Part of a small language model's weights: width 96, 2 heads of 64.
Each number is 128 + 24 x the weight over its row's rms, rounded and kept within 0 to 255. Layers, rows and columns count from 0. Numbers have three digits each. The size before them is the row's rms in percent of the matrix's.

# layer 16 attention value, 128x96, rms 0.0536, rows 76-127, columns 48-95
100:157142117147124111113139074070152156148155101131119129088075100158124129118161136148111130121131165086125126142118109151132148097100140130105157
102:093135054178102116131134116136154112104080119144186165123133116169131123078123116159157120107141090086157134159100163111132125162100114134136157
102:157161128113117135138134156118135093164125150149164125119129096095114127133145114156125141152129082155140084117143088129139161140114120131111113
098:132164131142156136148122102138168142115089161116121152114106139103164136182138085146164151117140125144066140113107191080124110084123104148128116
115:121151091137080139171150127134108160119120152123141119170157162144162110160112117108147114126130142104057098124130125159144125133121127108114151
096:116140110116119145140066121145147098095114119116108130126127136112192146124127099099129149105086142058116125143118094063124128155148102107120165
113:093109104159148106069117140110101115149176115157127126153079138121105158111126120190177112139118153096174136149115102110136183165140136148143122
116:123111124140141130109140106140128178133159134110162098192126129158161124112083118135150131127105137141151094136105167132114118126150112102100162
104:111129177130172150097114124106136133091149139133190167154136139145108134155141170102110141144193110165165139111139158156141151117104159129113127
108:128130096094180144068129130142118156144131127121178105105132114144092140118123108112112155156139117133125150103134067175125148172155148096140130
100:107145101135144108138091197143097127127134108120102108123129123130110097130096168117133109118104118132147157155091081166155134100130138162096153
095:113080161138159134130157135156153085088137141146172117129135160106078127094175163109172108131146126132105113140140127105163132136115170074140104
101:183112140144154146142109107155094111179131147153114086101140116150121124120126114116150134147108128142129117132153109140103117138103120186091145
114:098137167145134109101137153116131166160129141136181129139106127143142133126125100137131131133159154116129138071136126124106120126122166137118149
107:154112135146147109133127081143130140117107093153140130109109125158087154068131144131141118143139139117135108119156074121125091146117096171109154
106:116112154127093115097087158113086109134135154132100128118161131169123123116126132114123129149124111126153095143143088142141113108069127168161133
107:111101172161144124140133131143130118149162135165106144086148127173136090168114101112133152109127096113102124124123123142147125128110137173142161
096:089128173176106125095135113096153124132120136149144139102131128178149147122118137108137097125149132103168106092181193120126116139112133141143164
094:122135147143123118094159091142164171148100127151173131123138125118117122140157119087101131131158115115076122122080093095115129111109127114147135
098:120140174108144171106114148099155168134080147128174130112135121129146130172100172102099128138136146096113108124137142145110139104158154148114118
114:089119083111178140058089097101151100106114157124078126135135133153134123112109128156110127136133118144121157139099153122115143155123154137111117
107:071136089133141106154084129139154129107161113145127133132112121103121137098180065153144156116109151157102112106074118104141159129147145120162098
109:107129130145146099084109120131144173168103135119130149107103105158124146129118128141135149155139096145171136113132133170143117090149126128116095
094:130121130106106127127202113121109138165123117154171118138129123147108126119092121098116153137140088101141163128145101121143076104096121116127135
087:098092113122182124120137141137099114132100120161115110138092129131153099126133083134144130079125144096149139124127100119117160145132157151170104
110:129129131125097097182098142136141114116160146150123100137114134109130131159118100114147100100107087135112115155187208123122139131139102139112114
105:093132178124129115144117129127121130158148079131135146099114107141131113137127136146118070109122097092151133129109133128117193172143162123119154
101:126117149112126145098129104155126131113051158135093148132156136125147113165130115126130098142115159175118134102124165157114077134098109129157153
102:113127144137163116089115087150165096141136108133148122152121130111141145151144131104130162119100174173073131123134122116131082122157139104093128
100:120154110133187131110139113112127114126076125153121115115106128154080090157138098118144131147153108108111153146158123171095121151167142137126117
100:172149098128151182099132113152114128165103118079114113128138144126129111162149120149107141111117150101090045151116124140121184166151101150155103
101:137134135117118124118149134115156146095140132141065143124163103122135120129114095144148152134180115127133131116152150153116061103141099112142132
098:105112115118113102120137142122129104117137103178127119167135112074129114118138130178124123127129110164098147119114168183111143120121115117110111
092:133118120141135145117154120130153157066092149147124156147126123103105185101153106149122122120146133167093107102144147162146099119104144143095125
091:114120110140096158119154137134165115113100154119159126118111128154084088133140146075123104134145111166158075175157117174128154136111132099105137
099:104094135164171124078128152125118151138135081147125116131144114121108120107143141159088165122092167094155158154136121135172162122145135161118133
099:150124154120093104129144115091108144175150102120114134155124150124077142123146170111134102119122102153105132141156122141118128097149125110142118
101:150126114086160138121158150125131148150140120127137141142152125107116163118064146106124110144113108129063168113141116145143105104135090105120169
099:125090119128129121131081147116119135115177110148113138154161140151140106129117159145093133118111122101117119122194141146083127120182132153123099
118:095105106126150130122158113123095177119171096156108093133139122125123170126112142103129132130133082118180184135089143188144116141075131129151109
096:154122132118158139148156133194115130054138128142127124113121129108116175117093144151140119152106149144143168099129129120117107127083120095105161
102:113137105149115150099108136174128103097177085116162154131120117146159115143132098152102118124182124104178161129135125125086127144128115123136126
098:137119164156115133100133092120117119192132138113120152128143147153117081096150141133117142094106167139166090119140106133143165118145110116147167
108:189106138101088153094144117127107177156117101131113145142136110114134119081126131121108146119087109070106082137102123115106162167121120142104124
104:104164120147110153097116140120122125114108115144154124126130115125146068091132152144138110110129145119105144144103077125147177093172159085131118
096:102149114096143135152144121114137124111118176113140162147090116104106165155134092102120145121095181124051132161125097104146135117112131130156127
103:112122136130158138084104159155151145125169079154108147092115137122094121152123137149078140107106091131173121139157093098132177157132132122134130
109:136128115133129099153145091097115087105109145132123138123092099145110200111122140143150130151102137108098151101143132063148107093156122114130161
108:129145103135153145106113146134108119141152102075126150138135133130122126131122146178107129089122155102117083119115060084151169104123124099132119
095:171107133120082120130105109081127130205133156116113114159136135149136124122083115074131152136117147115084118158139093126100142154129125126136155
097:124125138136152097170176149117110104121151111140128163180123147136088146140121123127132117111137101124133075131115100114143143117097120143150141
102:140116128148144165086086143119110119146113117119184134142127129176170106146103149124117110104132119139153113134180137057109127134136132137103107
# layer 16 attention output (transposed), 128x96, rms 0.0668, rows 76-127, columns 48-95
105:143133136105117090126108136127099152159150160148118171102127142133138090158118153143151069113088140135129142149155114154139115115148134145107108
109:128106157088153120120144178093143168137118133107116118082122091125147136149146118103135120084086105121119140157124128140088175153153136097134121
104:107133137168113131135136140099153147097125116095097091137087125084102219108155128101142154124167091140125149129174062113143135136124100128154139
097:078117146135162178103164188114120109109103131151088133122102065147102143126104142116103159173080118132108128124126141138134135128140107137129106
106:171142153112128095082109129136146099125143168114122112103114108150149125109147118112105160116116105121162098138142141092134171147110116168123116
097:101136133115118116155146122141063166129117090114143093112112110153097151145139126139139120088149162140114111145077138127114173128115220166129114
104:143099129134075141134148124122142150131126104151116126157183177139170085152123126116151123061094107099115133133153121127120157102100185124119139
105:143118125134146100162118147124137111124122152108116112133166140143128128100137162150155131155137101180105163110152131128061157145146107147137101
100:127130131118102148126151110151113132126099157152091115132144122123114132109157122170102121162176146186130145139111155146126127099153104128134167
114:105129157130133071142124108124129156135120054137148131123127120116181149080177151125133085176187152094136158125143073100121158117136136131164141
105:174139130156145154071112136117150140140139164122132147130152143101112159172107082120116117127132166067087135168143139102146178144104103108118113
098:092108147127133129139125132155161082109103134137127143138110118189132106147148081159102161133138148138158116098158120147094124134122143099130165
105:098159112136156112120120128156125124092141132141155095116154189066096148143118138148116121185129098122101121123134142102172124120136105106132101
116:162114128112172096132128111107157109086166091153080116117120119152136115132118113140127101128140063131138145107149115130143097110125131160150130
100:140129140124127116150147140150110154110118110098073092137124141124150140147125113143141121142123150092139194098129140131097144140100101106120138
104:123145131155070139136157093138118150132145130126148164092128131119118179146187118127138123175110152119106120144077155110107129150122105111063184
102:114168070145118139105148123150110110126118110144092092103111118118120139156156139122100127109130125149122110131106195146084144151099194139106166
097:167097079142132138138158131111101123116114105137109130141104114128146115142135105127169108115124088120141135103077152188092136128164142146177135
105:100130137108148118114144159094104131071140133121131150119112132174154118094139123160159094142138135123167146117114126103127084131145200120126150
101:140112133114130141111078118100134134155151119207107153106102131148109165111138094120102090150171131145100122138110113142165118118122098146105156
110:113127114140112151125137149138192179147112142166138104133109115137168139105124178135135093106139109127134100107111140124085148095130131138140163
109:085146143166093131122136127136140133134122099107104149147176104160183138172082149113121101101116098137165108099149102114115148104107206150120113
113:128105149144170116082158108115138117090133115152091139138157136138159146123175117118164090137121130139113144095144131128138111177145112122142100
097:108151134101167113120142132120116165140133102145141152108143119121148111094150095131149148214119159122124119138112124151096097126160069124110127
097:117118111126129124154138146103104120114140093184151133121140134096151138134144114126111098059133062099158105186135121148108167130087163140105118
104:161155105154122155123139119101132143143129150105129121138139135141066099158161123084131169100124109163166116133138103127170123168168101137157097
104:136123090129060122150127139119120158132144125119108140127142183155138120139138113126169118068124145104138110126146161140124143132114228166152130
102:143147121142148107153122134121143123111113120122137100135096109104156124085133169145151146150157114106134145092132172115057143113167057104139129
104:105112191122120172154126133161144119098097139129104121105134119157113118156122131157089085133171121143138122077121110097116140138135137136173129
103:123119080119165121102107113155076095093109123164137131130139162085149139118122147105152114161130148116139112117170142122114131142159127084165119
090:123137155171107096118088114125109104168149128149165167089121166063128140092115182109127131130123101148132174149118107110176159117132194102116121
094:126154126137142125101158124141145132103136126163137085142080082128155177085099143133139147141143125164117136075129173125099131142135072123128141
093:186144127149113129129164138120158161107114140124124098124140101105135115122123147117081143101154098124137101115142094164081099127132084132129130
086:156139158117104165115096137102145157144125154141116086146103137159156139145094114114071098115111079133114143144105130102139122090144072117138118
097:112128140115167113120113100119128110153120175136136123127118175120159115130154093119139127154167157153145093157126129113102145107121139165138145
091:157101130089074151140121141107130178145124127138149146128166152140159121145152157143120103135107094162113174170100095161081128106100184093104122
110:123123128120074143084116105076143107093152152066136107135140155112099090146137132134129109117131164151102101124119124129160122137148130120147134
105:137109125096121111101070113159117142154145129131140120117176132156116127108105130122107133199142147094107102104141110161127145141096118139138120
102:153134163168090156115130087103158101116154125146143105125138136092077128164128171117079110114144096147130120115094122138128095123124136137115171
122:134159109091112103089130086153121156095124116118124134154142127092161106132154135156122079119147122111124084135132128176131149117183151096131136
103:124120165107113150176151094131159145145121109121107130132105105154168132101153104124096157109118125127124126097149138115139108173136089135150115
097:137141158143120118154134145118100096133144126127091109092141095143163119062116151126141113104150120151158136110127155093103083133129146130132155
100:163124115133116074150101127140095082092132140126180135096169176121132117143100137145145109086123121128131184102135162125090137142112121144131113
106:138140123107121160141116148105145152121160150121206113108100104133119114123123182134147102110120122121124109104120083110110107164115183122103113
107:126105147158080122090132167089128141166127147124175147135167137120118125158120066123111120106108146104149128133144147079121159088079188156140162
104:113183129119133158098099113137119154171144082107120168139105163133127100160122161125118117157139153122108103132130093107127129090093089111095102
095:085125116158111145134116099119081153115128126125148140109141136111119093116147175118129088097156174102155154106124116141097116122129171120139121
114:097150140106177128138144136143149168113118096129138125126145119115137110128088141098145157192098134099112153123130159164116091109122053122159101
108:098134160154087122105130094117139121148127122133159148056129151128114110088133129132134102087141142136133158162091115119121114126073131154116117
100:150127126121123101133119140165076133136203153125179156136132168151116152135157178146176128184096130136111135119119134093137106123113137119094129
101:154181093144126144167123089140097112156126145109115090134137153136183102124151115100123149162139153094110143123127116156105124125102112134070147
115:118134174160147157177165160132093095148147154166145157116133149108087099115115086126160120143114136114114135172085135135128144130101178138129154
# layer 16 MLP up, 384x96, rms 0.077, rows 0-88, columns 48-95
105:165137144154122103125117122147126138089094125127137155104121149141134124061110118119140091181146139130112091050114127085125118133149098152145176
101:123106117119155179191148151103102112103096134129120112096134151146168086140119135112131085113175083122144082135159154130165115125134138131104108
106:138124079130120167127132146108128111156083121147136143127123132141171106150162118112143130137188125124130118155115146125127179126137134103130152
086:099132125078139141120161116153119134093125127092095071082110142152146105136158142129133120140110101123148073155105102140143138135105132133109125
102:161128114089139180148158094162138100132163099169130156120126154120124107092101131112109151148127112126139134071123158142136164087103117183120159
108:141112158152130142100160121142128120146105147093112132116146141170130128094136135098134076178136112141149099121147120131144119089113132139176126
087:088145121142077113104152145136144182137127112120120150108111141123153092141155118108151158109129160131166086125155142131160175122136120130091121
095:121102093121139130080166114114156161120110084100123142129103108115159099139126113170121129142101072170139123112114135133155112142120097148163147
109:120116100085126116145130119145189077100141102142129123134133155118124107104150135139108106122068138136171149101132175112122164146120090186143109
094:176128094118159148133100159125120134118154169156091151117134142149115104162128139100157105149129158107146123107154083090167113129121110146144150
092:125134168118155095150085143106123142152174121115144114078085146178134137145139129116107142133187131138133131105097119114148119160134117138139105
097:105134129120140204144106139150175110153180131181115125166141149141105126129122105131120089141137137136142137148070150144104153176136131147106117
112:092101104126152129141136108130106077140162143119180109127104125110135101119143115102161119125118087142087077130097132131106144142156122168125109
099:081132109127112148114116133112153153057141159103136120124113181139126107182110119095137113174088108127125127119081129163142151113100131146134106
102:116113119143158142118102132109147130123149114146132087102151111165123121126154161151143107150119146062093123124156102107129160161149091145143132
101:148115131147099173132139142099122125132116064167109150115130175111128084132147135127153140134112154138133113095134160115117119100093151132157143
104:122120117143112151094135084156192113151116115095086135131134162140139072128126175152143125103161099167139089115135135116139134178133113119149146
087:120164138129148114120144137132168146142148125091166124086121105158119108127154144131121104119187116113119078130102140085132140126148109155118124
082:144104092114123147124121121121143129160136119124132145123126186118129147179146148062155080152145089106100101129152112151103143150116107116143138
095:095144116111098178128163134115141102089106129121139141137152117150100157159195155131128089124184107110174154147139123129150116124084131162150149
099:109155114122161115161125156139185126082150102105117119151127116122128146138120187128111144157127112140155119079077098116107133092141107145163128
105:103126093112100161154132112130089137092161166144096094142147146130145068141133161113121161116127139103157144116120161138165132160192116142107146
093:118140127125130142132128125126135138096130092143122148116142165178130097142172090104110157119148127134148163127127123158119107158111121153139110
100:100106149061163135126125149134109137115152119115160118134120131099092113127186124094140120128117147146129111105159120150177143128124116153165161
090:129104141131128126158149159110142158127177101124151130066106111164117141147152126084103135144115109071119124124139133126123082119144135111144131
105:128111133085118137116120158162156073110136129142100130098163184139154103141147079105144119171109146127167139135137137095125109115139117115166105
099:100131163155178123117140151119187130123142133132138104106108173108112081143115133124144124132108122150069112098121119140131110098141124171117156
103:104112108089128133119134153105153095126152107139154131126113119139162145136125163153101153157112106132149126107111163190115108119090109141168190
104:098135135117164129147130167091100103099124147107087147120092096153157119158148103110112144155145106108153139101145130172166122163125092143105130
094:075136150113124128113151125122139105138134099119103149156129124119112121119111133111150104189113164109105123118132139168151102125139100120105139
099:120154144104111143107166135126146128111113108144080149115125142187143097163141123105160082115160135100119106131108131144152186152125133124135154
110:108135123091131118114134140157169122134142085107147115062129143157155090131109105152125128122102113158168138109100151130131099097122102174134127
107:108176136153106116129111097135151158100173131128125111119101145122132121136103141136131057149118120157161125132140116163132172103106141136121167
112:102132134133132140127088111143118102125147122179172129121129131159164139155130102101139156136142103172188131129133119110187148133081100148114117
094:107114171120160130120135168122099118142101071096084139136089116153113097123149131150109104119140120124108073145098096085144150143122121148124138
091:106128142127136168137153135105158159130103139139104038118112165156146107127128105120136116117119104148143119119139131140118130118129162051144120
098:078138145157114170100144114125133129112149109106105153110107143151108136150117161125116116121104126069121127144105089137141122123134135187119148
099:141155098141152144161144109120176153149155140088140104171144122122095148114186121147126076121115123162152116078146087123160098151141117140144126
103:126127113106107144113104164076132132140146139108123102165149134139132140122111159131142103130172131108105133106150132113117133124177123135161135
115:125104132134124112170114153122147105112100144144147102113093119134138113136205102146119137168108149101166131135096175086155142102164112143127149
095:166119128124150129086109135110174091157115113156119088165116093157155145101157159148125111139149122128127146097128142076163141139129120122133131
097:099111159087104134170143123103158153125168121141139127084116155094118126153119128113126091092172127165135104146138139132157168107124130108102146
091:102169148121148118121138163146121125134104171124098127123090130124112112141124174159131111133130086128083123125113123155175111139137128123166102
099:084110139146161109155112164151162126106107099110132111148122124141139127165129179126148158139138115075159139121117140138097131135139124137166122
091:120145095143162169146109122140131118158131111152149114147203149090097108151127104126113105149126105164130134124121146094160141162154127118145133
100:130106137164108138110136097144167121131169103179155109101136129165180122123110106102121113118183143135152114121111154137139131143121151147123111
104:142135129105124113117120089056128135163088113131094133125110143106130088140125137099137156194121093127159096091118130153151114088141124118134131
102:113127117069144115152125133126122162126129127101126099085129136129132140170131151126156125132126125131101134058103137127182151121132099121124145
102:085115134126150113123116153104142147102152107165144122138106112153153104142127121155190136120166137126153119131156123103145098130091130124171157
110:128111116141124138128169134134143113117116135137125076147138132141158141136170119115139123124153141171135079125091155144128177114126089129171103
104:171132114107104143180166096123125153122103164161155108130099136152131099108157103141151137116146125130114080109121127137118104116153130108132122
106:089147110138109132103134147120143129132100140109128109147148160114178118107117150109171106135139104109120102122129135090134150099160093120142152
109:137139106104153142167181112113131113149085130123117063109125111130124161153159127108127148134162076139199169105113123103151144155135107140168128
095:114143112141138171110121167109142107143157137147162161119108133150174131151134131162106102159134079123104084138102120143136146117100135133146141
100:097123134120141115134128081116139164147072121134134089125126148119143152100137181148133130145141080126138155072107113155149126125149094102145125
095:099063118165151136187140118112148132111142087119145097103097116093110084123134145142142109105110138118123120131162107145168145129147113145167118
109:123096123110169095095152148119164131123154111146139130099129155125092082110139144138104103131136149117102094083137116165131149157142119115176136
098:156139138095128153140113151107183117136120087140111110137130131129097105132093091142149148106157088140135105142137158137108145105125066127109110
114:147150133118141107126150114068152086105135101096130119152128117102171094105146135133110110157140092158151093133160100133133131107131112106144153
103:127120124141104145097151117125147132142111067132122168150117123093137146133161135172138121144166118171146119096147133124127111167146109105120152
104:127110140115156151107124159079196100149133096135141116137067129136169105105098163130124114133127125118127134135118151095108104145138106160144153
100:089140092141149159138127153111174106151127119165102112093090103155194128148141137127115131125144109192130142122100147070120143107126118132143137
099:148095082122165136158161160111146109134111080142121135114116117131138131113131175121142135145099106120129115135119080078126136135114082129137116
095:127098121141150169130107116134127177174128123116133107108127132114132144167148132135142076121141150127104154123127125128129140170147100121104130
115:091135092116134141142142110121121136146134097076105147132125149112148122142115139104133112122123113124076106147139128104124124152154126121130184
095:097132162152094142138103156127100088131145063141178079136133148138125127141131186118144139167134149108124093123111175133131123126128157117150150
118:140135158105177141137145115131137119127126114183139107120122176100125105147159159133151136166183143166126114078119122148140094136172099113105135
101:162098110165136144157151201107156127074138118165141148127114161170122130136135109161109118130130136146158101098136159101118113174147104149133113
112:150125106167153141144150105138145106121114095186131115115142147101138099118125113110133148132126081156165097098126128142127140129145100130135174
095:119092094120127130120168130119156140135141131139157142149108150113130069112147107104170120139139135102137116100067129126140150178129110141095194
106:115110103118137131113116132090121076143147119163113135117161157136141130135133121136108125139133129092168140122081156142141126143132130126128120
100:117118103136117173112073167107111134128133159129141129139120145161121087131125117142132121160123109118154119085074140146183136090146155167131150
097:136137126127107135115114135104182167103120164104086124128158147094113139137158134151158090166156104089126114126091163106143132134161133161167119
088:101115151112126107108176172123166153145124120089130134115114115147134167101109127099130105141114141083119060126136144086155141139125125117102097
102:127124138091126136151117117119111080135095109112123134134113131144141112166143142134170118160173107141176097139144141118142115119119146122150168
085:139137142101141138133144123107130138142148085162122136128087152092118079137113142171130127128126163115100081154148088125144119166118170133114106
102:094122134124161149182124117115140147070154142115136108152136127101098084108164139172145084132144105123107072135140092134135126110133128138146138
110:140118097135136118118116127130126152115175140148104157149123165132138093123111145100130130138119144142127114098135154132091166104148115134087162
100:129133123138156173174150175117142107103100125140124108136118133157175089110106123091121133135162144182170128116115152153103084122111132162140096
099:137134158130088134170130131129130123073140140141134121102116121131141135165134133129131119139132094157106116127195136115139098175124077197176164
078:125126141125097137118137127132088133128090093160113128152114131123100087101119180100117103146099136124167128119102120119108136112146108196090126
108:155115157105148167140177151131110129163109063153110126134131145143099100130159153125157123138157156157139096076134136135131119148173111115135134
094:122101059070149117101103137105095121104127065140109127142121167113144116178145116102124122134142158122131138138113111139132147123127153131149201
113:127139122141122180155166119136139104116122123142140164124135174126114111125176150087120118158119123123135134132108157102109133150156100143108133
102:157110090116148156150111114101103163130165147119136105144109157119143124133103117136158092119118129153141072123130148099155096132178094128156158
103:119138088111120118129141130121119082093156145111051150132121141123123139137155161146111115170116124173111129112104091137127125137147095168180158
105:095103118113151141097123178138144139121101129122134133159090128125152124120141089176132095130150153122139120140134125092149122136175128133142150
107:075133152150177149161126113118162135118133129083122085145155150178133122126146117139133134139138116119126080156116151123127098117130078113114143
107:126145132151157167181124137118147156133116111138134124172094102154162109098111095103112146132129116106105115089098129103133100134133082171132163
# layer 16 MLP down (transposed), 384x96, rms 0.0772, rows 0-88, columns 48-95
105:148130140099117152138166139127106147130143133148131128187097136104138087157164116134130131132126148132100141125139090119116139132122150077085115
097:154143161142137099131114128114134149122121131095123129160139124102100144111145149141152142137120117064127068121133174159127101132166105129131099
109:119141118157109063114097159140130121109158118121136157110092116170091128113135113133165102119138121143145167113126184079137132154105148121120133
096:141124149137153143104129166126156126141092144112152130129164134119156104174093130154138178072164105163146154112206131105125136100163129133099119
102:163092122123166121122134141119169130131146141084142143123129086167085145108079171144092122084163108119119131124154150119129163126105109149099118
107:122133144126164122114132147105082124154131126122100170123125091140126120130116101119100167150110122142166113151162126142130133119127113123133116
082:122122156133130127144128085092167087080102122146100121177106147151119151124167131135171104097110083163139180109106146103135102109101179188152134
094:128143109161115106161152150128160159160143188166108148121078096120132135147134139133184144143164134107141086116094112115119121115150123127115159
110:152128104154144137153127177140151129109139088127136158095135124148131121138117175129157151151140120130129098133081089127157166124070088109121126
094:094129123080132096116105117085139187124107156095090117168099114150160155117120150134168100151141083172103096117121148175130127133157125140115126
094:125157122138136143111179145115156161157155107128114114131141106140118109126088120187092136141155101106122157141165108118139135147124102136099105
094:146101134131089097133104102142169097139146093093106125117133157085134135149131138102112181103111102120109139130103124094126162115139149105097151
108:102116112104130138140139163169167089107107136139074143178103152128142127117129139083120150146095134123106094130129145102146151168178137112121135
100:144155167145163119157156113138122150162123082121169184120169115114137146092115144134145153119099114108060113137129123148124114188121156140131153
100:128144088139084105115167132145135142135085126093127115100102136129158155119107131144105151171118144159110134163094140110104159116103152133106101
096:125139111141156066111113132139145142103112164159141155116150123113138128100105109129112158110129110148169109157087091149164122130139182131106103
105:127164129116094123118161094152132131150118084152094138145136086123161121128142111207105108079125150124114118110150157135086097138181105106109165
087:118084133078101104084117141137176140126120124184111165175099111086132152151142115133122130061098118141102190126090139110118112136142116147115132
077:087127127136091100106144176113127093134122105143134091189112150162160097112106099140158114134130106131115112097112156101116127128087131117137110
086:107136117093150150091093140118131118101137125060161146112122156094102170124109143132091152149110080115140152118161169123089128143097114137111112
099:163136137145107168105140108154077147152084151181114133131098136127123125126088114126129165165150128142082154127128130142147163145128169123067089
105:149101125173132133113119156095147157114155139153104080154106134123135125133129122144105125173143133112137139100109121130102129100126094138115088
086:139102107119156129137091136148145137138134128112148080157111142157122145104136123118142147134133146089118155133128140118129142110117193153105122
099:095141117178158154103121129139128128125137129117153147141126162104134142102091152198147111148148068136107119132109120132112130096121091116098140
091:181158130093122134114083140141130139157137100108158122153141132163136113113120099110171127157101110127135161134158142116147157147155150140163141
106:104151098133108156162134147136118128124116085127135127106138131113174120099119196154114079118103119112120113105138127108157170117138132160120157
102:123121128153126162098077118131122109109082124153192146131140075142112099167131085135156132174133083138116119115138145108132159124106126106120136
098:171109109125166149129132101129138148069123106136090190111133133145098145164123139108141103170083138121106119120142137113104128104151129110145125
098:157082156125143162101084108123126131136128137159123108101116107140109084081121127099094097136170160149102164122161118132115147116127130117148114
098:119164118141072140127116108149141110166119124155090108092141128140105129163111123165168188130101118107173123139130104145113117099143121184166140
092:142139104118135139141094137098121151140093112105109160117185074097104131134105085114137124113103120149086144160178156154099107142145184157135090
106:148181152124098150106114118155187105115127108124134092133125119111115097109139140089082152151092128133124141154095118147156169129138128168139115
108:135169125111125137153120095101137133093096146102162117131099109136136144163107115139105129139114165119101116160121101165109171183161132132101150
116:133138134141122070129164138156127127111140157082129115108088120104124131128154161172128111151153167122094075109139133130128083134100086131174157
097:126145120136117078110135092161144146088147164163107099143162100116139091144133112146117122084137110185110098119166157120144111157145120146097135
095:140083158120137082146099112112105127158167113097113116131111129130096113160164135128092134099075138111115156194179147178146144129123129145117118
107:203127104111121136156127132144140128126064133113150133118130132140154134116119130149128128056130117131119121147137172118099108089100137144142121
108:150122113125118127113136153145140128136130145143129113125126094099173118158100126140142152205077140120123114163161119108146116111173108119146134
098:110138137158132099131173156136140117097135114110105160111117153146153086142110097127099097152159139145071146114133109065164124142163120110128117
123:152127105128123141154139142149129099126122146136143166156147089075118168138104100109118132100117123128107123110115107127162118166075143126157132
102:091146154134117114163158103157065132100141156134117136072128145139145134124118094126138153106093090147136134144174141093176142145161157122141151
096:135132115168115135106122156142104107126127144105119169167151114149150165139103109126116123086074089131089109130159120060131112142144176116154144
101:149050137134138177087074140128147143111124116122156116116130131131125108145121133135097129090146159119115128132102132107112165087115131106126090
104:093122152189094144152152104161099145136126132109123128138149159119100137080127103138149157117123139112119162119157131095152140164115104054090133
093:160148124147091103104171106117131104104106171053118120145124105168134149115112165152113148137114141089150130103141123152141129106157097135150141
107:103145109162117098160156159178111151111136150099125134157124109111099115137122169163148152083145130110101122166118134146113157134123157107074149
105:109118090155157108123135167158126115118125151112125111116145118148114131142133130119169107129112136146167153175101129103134124160086129172079141
102:119135172150147122148099148132133165111132134155165161077141148141131128152112091108131089141052116090104129141118085113170119109118083093120134
103:111142109121134141128144109124134110171141095133115146152152127105120136085089103131112140103127146122093106122113112116154153073117103116139141
105:137107135096102114133127181150139133128124110136103164103170146116111121157121168159102162147098142187148088111087101133108115136131116097124151
099:148125171132157142077138118104112145120149125124105122126118143138116112154111132126106126160157103146135121163166142113102105144129097158131110
101:073137106098176123086140146146117158145115137094137136124159089140102150120179138144110158116121118141102104135108100130129124142165111126134111
111:136199129140148115091180111105121139144130142086151186129107149137130107103130120142120146134154160138131104089145124132122153118100111100141169
092:139112098163139133097167141110160151122128139173137145110111128102090141124138153146127180124093168187143129111136167125068151153118133125118103
108:145096143121119122094149169149161144133125107130138120141115110134111094126137142151125115147142090122108146157145085150153165097138129156097115
094:110123170143104120128110135116116172095109158153149179114132082131148128110142085144126150145170099140089094114124117111130180123087067144163116
113:124143157110151141137097140129145135112077133128182123137124125107128146140095113130114149165117121136109156114150107163112102137079124124154122
093:157140122140098123129136121078130134135116193114079127143126126125134138156123137087112084129105149112115136146127153119111110143088080103147146
109:137155165136132132128109135136081138140081136166125118147167123101167087140109129084154110154092120132144095121142095170137124106134150149139123
087:118106132128157182134125147111107120120115162108157170134074117114141121147117120169102149118106120145079147083172101077129155127133093171132130
106:092122083135131146137098097101146119155138109122145118149124155124124146095137123124148124159093165121147131109144127116136147136126104133152157
101:146150110145102097151165095146118098132148158149141094101168166098110094140114118157127148127082127138140124190082120077127096119095120103138124
105:111144132133139117145095126186132134166133098149143077146124124116161128121105072117139094155148140140133161158116108162124082107138114100117144
099:121069136130133129120133092141122177147105124131110091119138124117092138128144110128170160129121166128165154110106113161127101130129162127144144
117:142120170098142092112128163094115096162115127138123152123158133118172124123148109147133140105112182074133127120175081169136106098124069132099130
093:133110147134146162080113124139126139112142159135186129140169132140117132125075102150140161149103141128121173164107140125129096120109134147101145
118:141112111092077170077132104122137137147107135145122103142093099153145107148155134139077119118140133103124117116113146150161156131124140153138110
092:110156146096101105090101090153087190126126122145109166115145127107142140131105148085125115092166146112097133122096151121107135157124127133126142
108:146134116152116110153144130104170123131187116140110168153112151132129085139107133121142135145160101116146129162074160122171110076113141134108158
092:117139110122141117112149102124158161134113115142136122108081133176145136141147152127158094149136121097111091142109146116162151129133075128130152
099:121099143169132141101119177112174158099109133139133121127087170167140098129105107154132153159136158133112151144155090093110174130124128100123116
106:144144124128144094159148134180078109113161142101109103095158115120124151127157126121176134158118140116148129086155109155075108116099181102146139
097:091152136137140187163126148131135158147163130094118135137098130092119128117082059128125156147122134156080132122093087144121127124116088103117147
087:140135096130113145143098139135135060126122111137133154142112116123112112112160147158110152150117115167102179127097111137109109128172140137125135
107:101130141108106154153107176098107129110098142094177127142094115134131177128137124128087168170119169110151129117135161119138144152091124126135165
081:139128131120116114126121124165145111085111190143158176143152149136085133105101111098099097052126108140109136114149127149139168084130146125141150
104:113114160101201121124135129145123163137133164137146117136119143131110138112108147134109127161108160106096095104128137112127181118103076109137129
107:104107146111119103132163098162146121112121134092117132165084123134178083145106146156146134174128114151136123145164163125164117116108128138155101
097:158110071139141130107117118124122130120130140129190129118147106118134125107128133150172111138120119151120121118137126089129134119118171074119173
099:108098088114133116123172162134150084159139120161119179120115124118124109099094108129120101137099143111155131184111116139162128103127175093142101
075:141130111114149129137096149121131119153138115137141122119106117080152139117139083117140144145159152143157104128133065152107152149081144139151116
113:096127134108149091105087132142150099157091144157121146133113107124166173104125135151080160116156128162136137080143146144142139144143119138129090
095:103111142168107149134113135143144180119121138160130112134103115093134131111088133145091097147095149164129098108146156132114139144076157126152093
109:114157172118140095167137153124136183136096178111144115110101086101139132105099133090098116115123133157069126147084121129128117178119159106107133
108:106105157110125133165155143137146069152152140103183150107144189135112127102156114143123119142144142092110137151106135121113132098152097114115136
107:098142128108102094135136159156103134136138137096125116104142098100113150141105103065096149127101151146159146122140099166152135163145119138093096
098:148085121136156036156176131139125136103128134105132166111149133128098164103137158123171124156114141146100140139125135117131106085156117140133094
106:138095151110109112094142093107125092149145147155111156110137116093135146120143081100113145132191111135166168131116117107148145078148150132105124
113:109149104124137126168148116119144105157146127129171174115161145148113162132097162105134077129134087122113138157159128132135094106118181091103163